{
  "n_layer": 8,
  "n_head": 4,
  "n_kv_head": 4,
  "vocab_size": 2263,
  "activation": "tanh_gelu",
  "positions": "learned",
  "tie_embeddings": true,
  "parallel_block": false,
  "init_std_down": 0.0,
  "optimizer": "adamw",
  "lr_head": 0.00911,
  "final_lr_fraction": 0.0,
  "doc_mask": false,
  "dataset": "wikipedia_en"
}
Each number is 128 + 32 x the weight over its row's rms, rounded and kept within 0 to 255. Layers, rows and columns count from 0. The size above them is the row's rms in percent of the matrix's.

# layer 3 MLP down (transposed), 384x128, rms 0.0889, rows 296-308, columns 0-127
size [ 90  96  97 108 107 115 103  80 106 100 108 101  93]
[[159 104 131  71 102 147 117  97 171 139 144 121 101 132 159 123  70 151 175 120 128  74  59 111 129  87 138 112  68 138 134 165 130 118 137 148 143 140 108 107 147  91 118 107  72 127 128  87  84 103 144 178 178 126 181 116 131 140  50 122 137 206 103 171 145 115 114 129 116 131  88 156 110 113 121 120 161 154 161  60 140 104  60 123  57 130 144 158 165 123 157  94 154 177 157 188 140 139 113 109 158 207 128  92 144 171 125 133 137 127 127 130 131 156 106 114 125 176 125 128 121 226  71 140 104 118 166 121]
 [111  77 139  64 156 117 110 174 122  92 101 117 122  66  85  92  82  61  70 132 107 117 112  96 121 129 134 154 170 177 131 121 121 167 117 123 171 204 100 181 129 134 163 113 139 162  83  98 130 135  71 124 155 155 141 115 128 159  74 121 175 181  87 138 105 112 150 172 117 139 123 134 152 171  83 120  70 153 122  86 160 169 135 176 139 145 122 150 134 161 118 188 162 163 106 108 149 116 104 141  89 154 159 174  82 111 131 124 123  95 164 149 168 157 104  92 114  85 142 115 113 187  99 126  79 117 115 208]
 [109 157 160 142  98 125 151 144 191 168 177  96 169 134  88  72  85 149 133 125 129 119 137 150 180 129  44  85 166 121 199 116 173 182 110 116 121 128 151 137 124  87 186  96 107 125  90 117 127 141 119 109 135 100 118 140 151 101 168 152 114 116 111 126 131 119 179 143 100 134  93 138 131 150 149 195 148  98 109 108  67 153  91 145 169 106 119 176 206 135  97 133 119 130  72 146 182 109  73  96 147 151 103 145 139  89 161 141 151 100 112  36 133 164 123 132 167  96  81 111 117 129  58  84 129 118 108 110]
 [114 124 107 105  95 148  38  69 116 148 153 100 127 166 159  74 132  66 153 161 163 138  80 127 118 111 119 140 174 148 184 154 166 120 137 167 132 109  67 158 156 126 137  90 141 115  87 125 106 131 185 110 159 100 180 122 149 167 143 112  99 105  55 111 170 125 150 153  52 128  89 161 166 128 159 137 117 124 119  98 124 168 138 100 166 181 126 168 127  98  97  96 166 163 121 129  94 111 142 145  97 164 100 107 101 166 106 146 125 142 129  93 156 123 155 132  51 169 178  63 135 111 123 128 125  69 116 194]
 [132 100 140 145 100 111 123 147  90 122  88 105 122 137  81 190 133 204 151 158  52 150 117 115 140 184 165 151 167 162 167  72 146 203 121 169 101 112 214 131  61 188 138 102 128 142 151 154  73 115 119 126 179 113 119 107 111 155 114 152 143 134 121 168 115 162  70  80 126 104 173 122 174 131 107 145 106 146 111 162 156 118 140 126 117 145 135 116 101  86 139 137 129 124 155 108 149  86  89  62 136 132 182 158  44 114 118 132 148 126 134 135 111 147 120 119 124  94  91  81 114 149 120 164  85 185  87  90]
 [111 105 120 136 109 113 137  28 154  79 111 160 133 135 138 131  94 169 140 145  68 164 148 102 118 164 124 119 114 173 103 121 174 149 179 171 112 134 131  67  96  54 127 131 154 127 137  71  37 141  82 160 129  88 125 134 149 140 176 162  92 171 120 161  83 136 118 146 130 140 156 108  86 152 108 129 108 151 125 114 180 160  96 109 150 207 150  97 118 115  96 137 200 127 114  81  98  79 120 141 112 162 107 127 131 110 178 137 134 105 113 105 204 181 144 125 116 171  87 125 162 149 100 119 112 127  85 163]
 [142 108 158 124 112 209 101 159 113 112 118 192 119 118 112 150  62 131 165 149 122 106  93 153 153 124 127 126 112  80 124  88 113  91 108 108 160 206 172 149 118 100  98 147 123 115 120 115 177  89 105  74  78  64 137 176 106 151 139  83 152 129 132 133  99 104 108 159 168 142  82 171 167  96 187 174  75 170 168 146  96 107 137 180 144  83 140 133 157 117  75 131 107 153 140 112  97 149 148 105 143 144 110 136 134 143  92 115  76 148 197 177 165  94 106 104 142 163 105 144 145 133  76 149 193  80 157 106]
 [117 157 113 123 142 139  82 164  87 147  81  84  40 113 155 137 186 141 113 152 131 109 120 112  89  88 183  77  88 155 104 106 140 124 158 120 144 170 103 178 137 166 109  89 131  56 132 156  97 117 138 107  87  98 114 129  88 123 128 150 139 118 181  95 150  86 127  96 136 106 161 135 138 124  88 169  83  90 144 127 164 131  93 158 189 174  45 172 133 109 103 163 101 135 157 199 147 168 117 150 128 148  94 105 151 115 174 128  57 147 149 220 120 172 113 118 116 154 153 140  98 103 142 124 154 147 127 144]
 [145  80 155  90 124 126 141  66  96 114 140 104 110 134 115  76 128 147  86  96  35 139 108 153 154 145 145 132 109 105  97  93 116 133 151 113 140 119  67 162 114 172 165 154 190 115 144 168 145 127 107 128 106 142 163 165 108 164 139 109 130 139 167 155 167 142 131 123 187 114 121 162 121 100  60  92 144 166  50 122 114  80 129  63  90 107 144 113 117 188 112 148 122 138  69 100 147 142 130 161 140 160  88 199  87 161 189  91 124 164 131  87 142 129  81 195 111 131 125 179 166 109 140 132 176 121 134 165]
 [139 114 197 127 163 101 165  88 215 119  88 136 120 110  96 128 135 141 157 126 135 130 100 103  95 214 100 191 158 136 118  61 102 134  56 144 125 159 133 123 132 105 112 184 116  62 109 143 154  72 103 115 145 123 113 145  89 144 148 134 109 107 169  82  85 158 112 154  66 106 144 145 182 135 130 177 112  80 109 178 123 142 104 142 219 108 151 152 124 109 154 112  95 101 195 134 149 116 125 145 154 125 105  93 150  79 138 152 127 120 127 119 191  97 105 128 117 124 101  82 102  96 136 152  97 126 155 186]
 [ 94 124 145 127 197  43 147 108 118 120 175 152 130 136 123 182 147 174 107 108  92 109 118 138 136 131 100 168 175 105 112  88 176 120 109 172 103 113 167 210 162  84 166 114 157 129 101 180 104 120 116 132 112 140 125 119  93 175 137 129 144 183 127 129  66 180 107 122 131 124 150  49 184 188 105 109  28 136 137 111 148 145 149 115 150 132 114  79 102 106 162 128 161 165 118 119 133 128 112 115 102 102 108 175 154 135 106 148 138 107 127  89 144 172 134  58  82 135 150 117  88 157  86 149 146  92 109 176]
 [196 175 144 146  67  84 109  87 161 171 132 130 167 166 155  80  61 137 172 186  87 143 116 167  75 101 121  97 140  97  60 107  98 137 125 124  98 141 136 172  89 145  89 163 148 135 168  85 158 106 181 115  95 108  72 117 117 121 183 118 128  97 103 140 140 160 108  94  93 134 130 113 170 104 132 125  81 116 132 156 124  70 137 111 193 112 142 161  92 104  94 121 150 163  81 191 160  97 177 146 103 110 165  68 131 191 113 111 135  94 132 134 111 145 142 158 180 100 168 110 113 118 124 168 113 146 135 122]
 [111 121 174 130  65 171 142 141 178 152 100 202 129 165 152 113 130 170 111 133 113 125 117 164 118 179  75 192 141  94  82  85  94 109 143 118 127 108 138 110 169 105  96  98 126 135 131 146 138 162 111 154  84 109 106 122  67  87  97 107 150 163 127 168 148 109 179  93 100 199 142 143 110 105 174  94  90 140  41 153 142 162 106 120 102 139 148 107 118 119 103 163 138 116 139 114 115 163  59 146 110 159 185 110 130 122 151 134 167 180  60 168 115 149 109  99  71 132 117 109 152 128  71 125 184 175 170 142]]
# layer 3 MLP up, 384x128, rms 0.136, rows 297-308, columns 0-127
size [ 99  93 107 101 110 108  93 107 102 107 107  93]
[[120  61  90 127 112  77  80 118 208 107  51 111 182  99 116 107 132 137 166 107 116 163 167  34 187 157 165 189 102 168 118 134 120 107 119 164  83 179 141 142 126  97 158 146 116 143 185 138  89 131 119 123 100 179 180 122 109  95  92  79 145 122  78 160  88  74  89 113 166 108 135 156 117 152 172 129 166 119 127 137 184 127 190 134 155 185 114 135 117 141 170 100 107 156 133 106 124 160 113 109 160  98  99 117 135 101 100 137 142 177 142 123  77 128  98 141 131 138 116 123 158 130 137 144 102  92 171 145]
 [117  73 161 134 154 114 100 104 124 113 128  73 147 128 117 122  89 128 211  99  70 152 154  99 115 125 114 172  40 102  89 124 122 122 137 106 164 160 110 131 116 127 121 123  86 156 139 114  78 157 189 167 135 146 142 125 165 103 109 127 157 157 116 130 128  80  48 127 178  77 133 100 146 136 103 113 128 161 136 198 155  98 153 163  82 157  98 107  69 167 105 106 127 151 179 100 107  77 172 117 110  95 168 136 147 146 105  94 148 182 156 199 143 179 181 106 115 131 143 136 107  83 144 157 127 131 181 171]
 [110 146 156  63 127  75 207 130 166 121 137  71 129 120 124 127 105 134 176 117  96 156 144 136  74 154 110 143  73 119 124 135 150 103 110 123  79 144 124 111 125 128 104 168 150 133 128 126 101 188  80 137  96 176 143 114 155 113 155 137 170 128  96 191 100 135  77 110 164 126 130 120 125 119  95 110  99 190 107 101 189 139 115  89  77 205 128 103  91 143 187 175 142 149 128 116  99 100 118 162 119 102 215 121 139 116 141 129 175  75 175 135 172 120 187 132 100  74  90 102 102 139 164 180 111  89 147 148]
 [120 121  64  89 155 122 122 158 160 135 169 113 169 130 149 127 208 151 140 133 125 134 139 186 133 190 121  72 152 187 176 113 215 117 136  73  97 143 129 122 168 142  94 138 118  60 167 126 147  82 151 127 114 133  91 165 143 109 105 111 104  99 125 109 137  94  98 111 118 137 122 175 122  82  51 184 148 194 160 111 152 142 164  94 148  99  44  93 177 138 102 114 140  96 102 123 151  80 135 136 151 125  75 107 102 121 107  88 117 148 137 142 112 161 142 131 129 121  97 200  89 142 126 132 161 101 177 137]
 [116 148 117 131 204 119 163 136  76 127 187  91 116 113 146 146 138 126  93 147  67 123  92 189  70 133 166 144  63 127 162 157 163 111 124 116  65 149 147 131 148 136  97  75 113 114  94 133  84 115 155 139 114 157 151 115  83 127 130 161  91 165 116 101 171 121 130 131 104 117 125 211 161 136  95 107 140 177 141 138 170 125 154 194 157 146  91 105  47 147 158 149  98 203 116 150 170 147 155 121 100 140 143 123 176 109 113 105 101 117 120 154 129 152  62 114 148  72 118 118 103 210 132 105 148 105 163 151]
 [ 99 173 110  97 101 135 207 100  97 158  98  94 130 190 146 142 189 141  96 116 107 137 181 145 186 193 122 110  99 205 125 103 119 106 160 152 119  88 114 117  93 144 110 153 168 150 143 117 131 180 132 147 144 128 195 118  82  62  76 113 124 158 124 169  80  87 106 132 155  93 118 100  88 115 121 111 190 148 197 109 140 100 160  78 164 187 112 133  91 162  96 130  88 158 131 164 128  81 183 121 145 160 154 118 153 109 106 105 129  99 112 110 141 115  97 178 112 148  81  91 129  77 140 122 144 134 135 148]
 [127 124  82  72 129 110 110 124 109 127 148 155 184 119 128 132 104 135 109 100  99 174 118 109 128 169 133 135  92 121 133 125 142 107 184 128  92 201 112  74 154 129 106 148 141 157 175 159 105 132 124 177 163 133 156 133 153 122 100 188 143 121  63 103 115  91 131  90 185 180 154 177  90 100 108  93 146 177 143  87  82 149 142 148  91 128  72 117 162 107 101  86  36 121 133 132 187 116  83 137 144 102 164  94 117 120 118  88 114 100 134 170  86 156 158  90 113 135 105 141 137 194 128 182 148  79 205  99]
 [130 155 109  36 142 135 153 135 169 169 135 104  94 167  42 119 108 139 123 105 118 111 120 146 143 152 128 140 148 126 116 176 149 145 149 160 128 157 176 114  46 124 167 121 134 146 170  67 110  90 150  76 113 128  81 109 105 119 113 131 121 149 113 169 153 138  67  89 193 109 162 141 130 142  86 216 112 157 148 117 171 155 143 115 134 133 123  87 103 139  57 128 134 119 112 147 135 173 119 128 138 177  75 180 113 134  48 138 164 110 125 107  98 103 186 143 144 127  92  77 138 169 124 122 107 131 157 197]
 [147 110 112 110 143  88 125 156  96 148 153 139 142 119 112 135 103 174  53 155 108 145 120 125 154 145 142  83  91 167 184  98 158 112 110 146  50 162 168 118  97 135 178 151 130 158 179 160 133 180 131 153  69 181 150 143  87  84 149 152 140 107 125  89 158 149 151  93 115 124 168 142 166 154 113  97 150 110  88 123  92 151 203 118 164 116 105 183  62 106 147  87 111 129 139 146 188 137 126  60  83 124 175  99 126 106 114 103 172  81 107 122 131 134 139 106 172 125 176  94 128 162  46 151 117  77 116 105]
 [129 105 119  90 153  74 153 113 153 110 132  84 166 136  71 127 128 165  78 132 105 151 144  86 145 191 151 131  85 144 122 123 182 120 182 126  31 160 142 131 152 136  64 137 119 110 156 106  82 134 129 137 140 166 144 152 129  91 121 127  99 144 128  99 113 115 102 149 142 133 162 167 146 161 145  67  90 147  67 140 212 160 173 178 100 146  36  95 195  75 131 110 101 115 148 138 123 171 145 123 121 130 126 121 141 168 106 114 151 114  96 134  63 149 135 179 154 114 120 122 105 216 148 139 130 114 140 126]
 [139 159  90 137 140 187 119  97 123 129 121 100 153 144 149 145 168 148 193 156 121 171 131 167 137  78 162 155 169 113 156 150 137  95 136  73  92 113 173 112 105 147  68  70 107 150 150  99 127 185  88 113 150 122 129  97 142 150 149 123 126 137 128 116 147  75 194 137 117 162 172  95 128 140 131  87 192 120  96 162 149  99 167  58 146  93 129 164 154  62 158  88  68 159 175 143 176 103  97  76 136 117 117  95 118 115 107  87 159 156  83 108  81 164 125 153 140 128  88 102  89 109 129 118  75 129 205 114]
 [136 118 112 156 148  66 121 132 141 115 180  88 127  95 122 226 123 143 145 174  98 156 152 142 179  58 163  89 130 151 139 131 105 135  92 106  88 111 142 169  79 141 139 123 157 119 105 121 127  99 127 130 144 140  79 145 156  93 146 202 109 117 117  90  83 136 129 149 154 123  79 147 161 117 103 105 164 162 116 169 123 149 112 153 186 101  44 117 103  54 152 154 154 174 192  79 162  92 143 109 113 115 109 123 152  55 120 125 135 139 121 141 158 164 176 106 179 120 136 123  44 122 113 147 155  95 148 151]]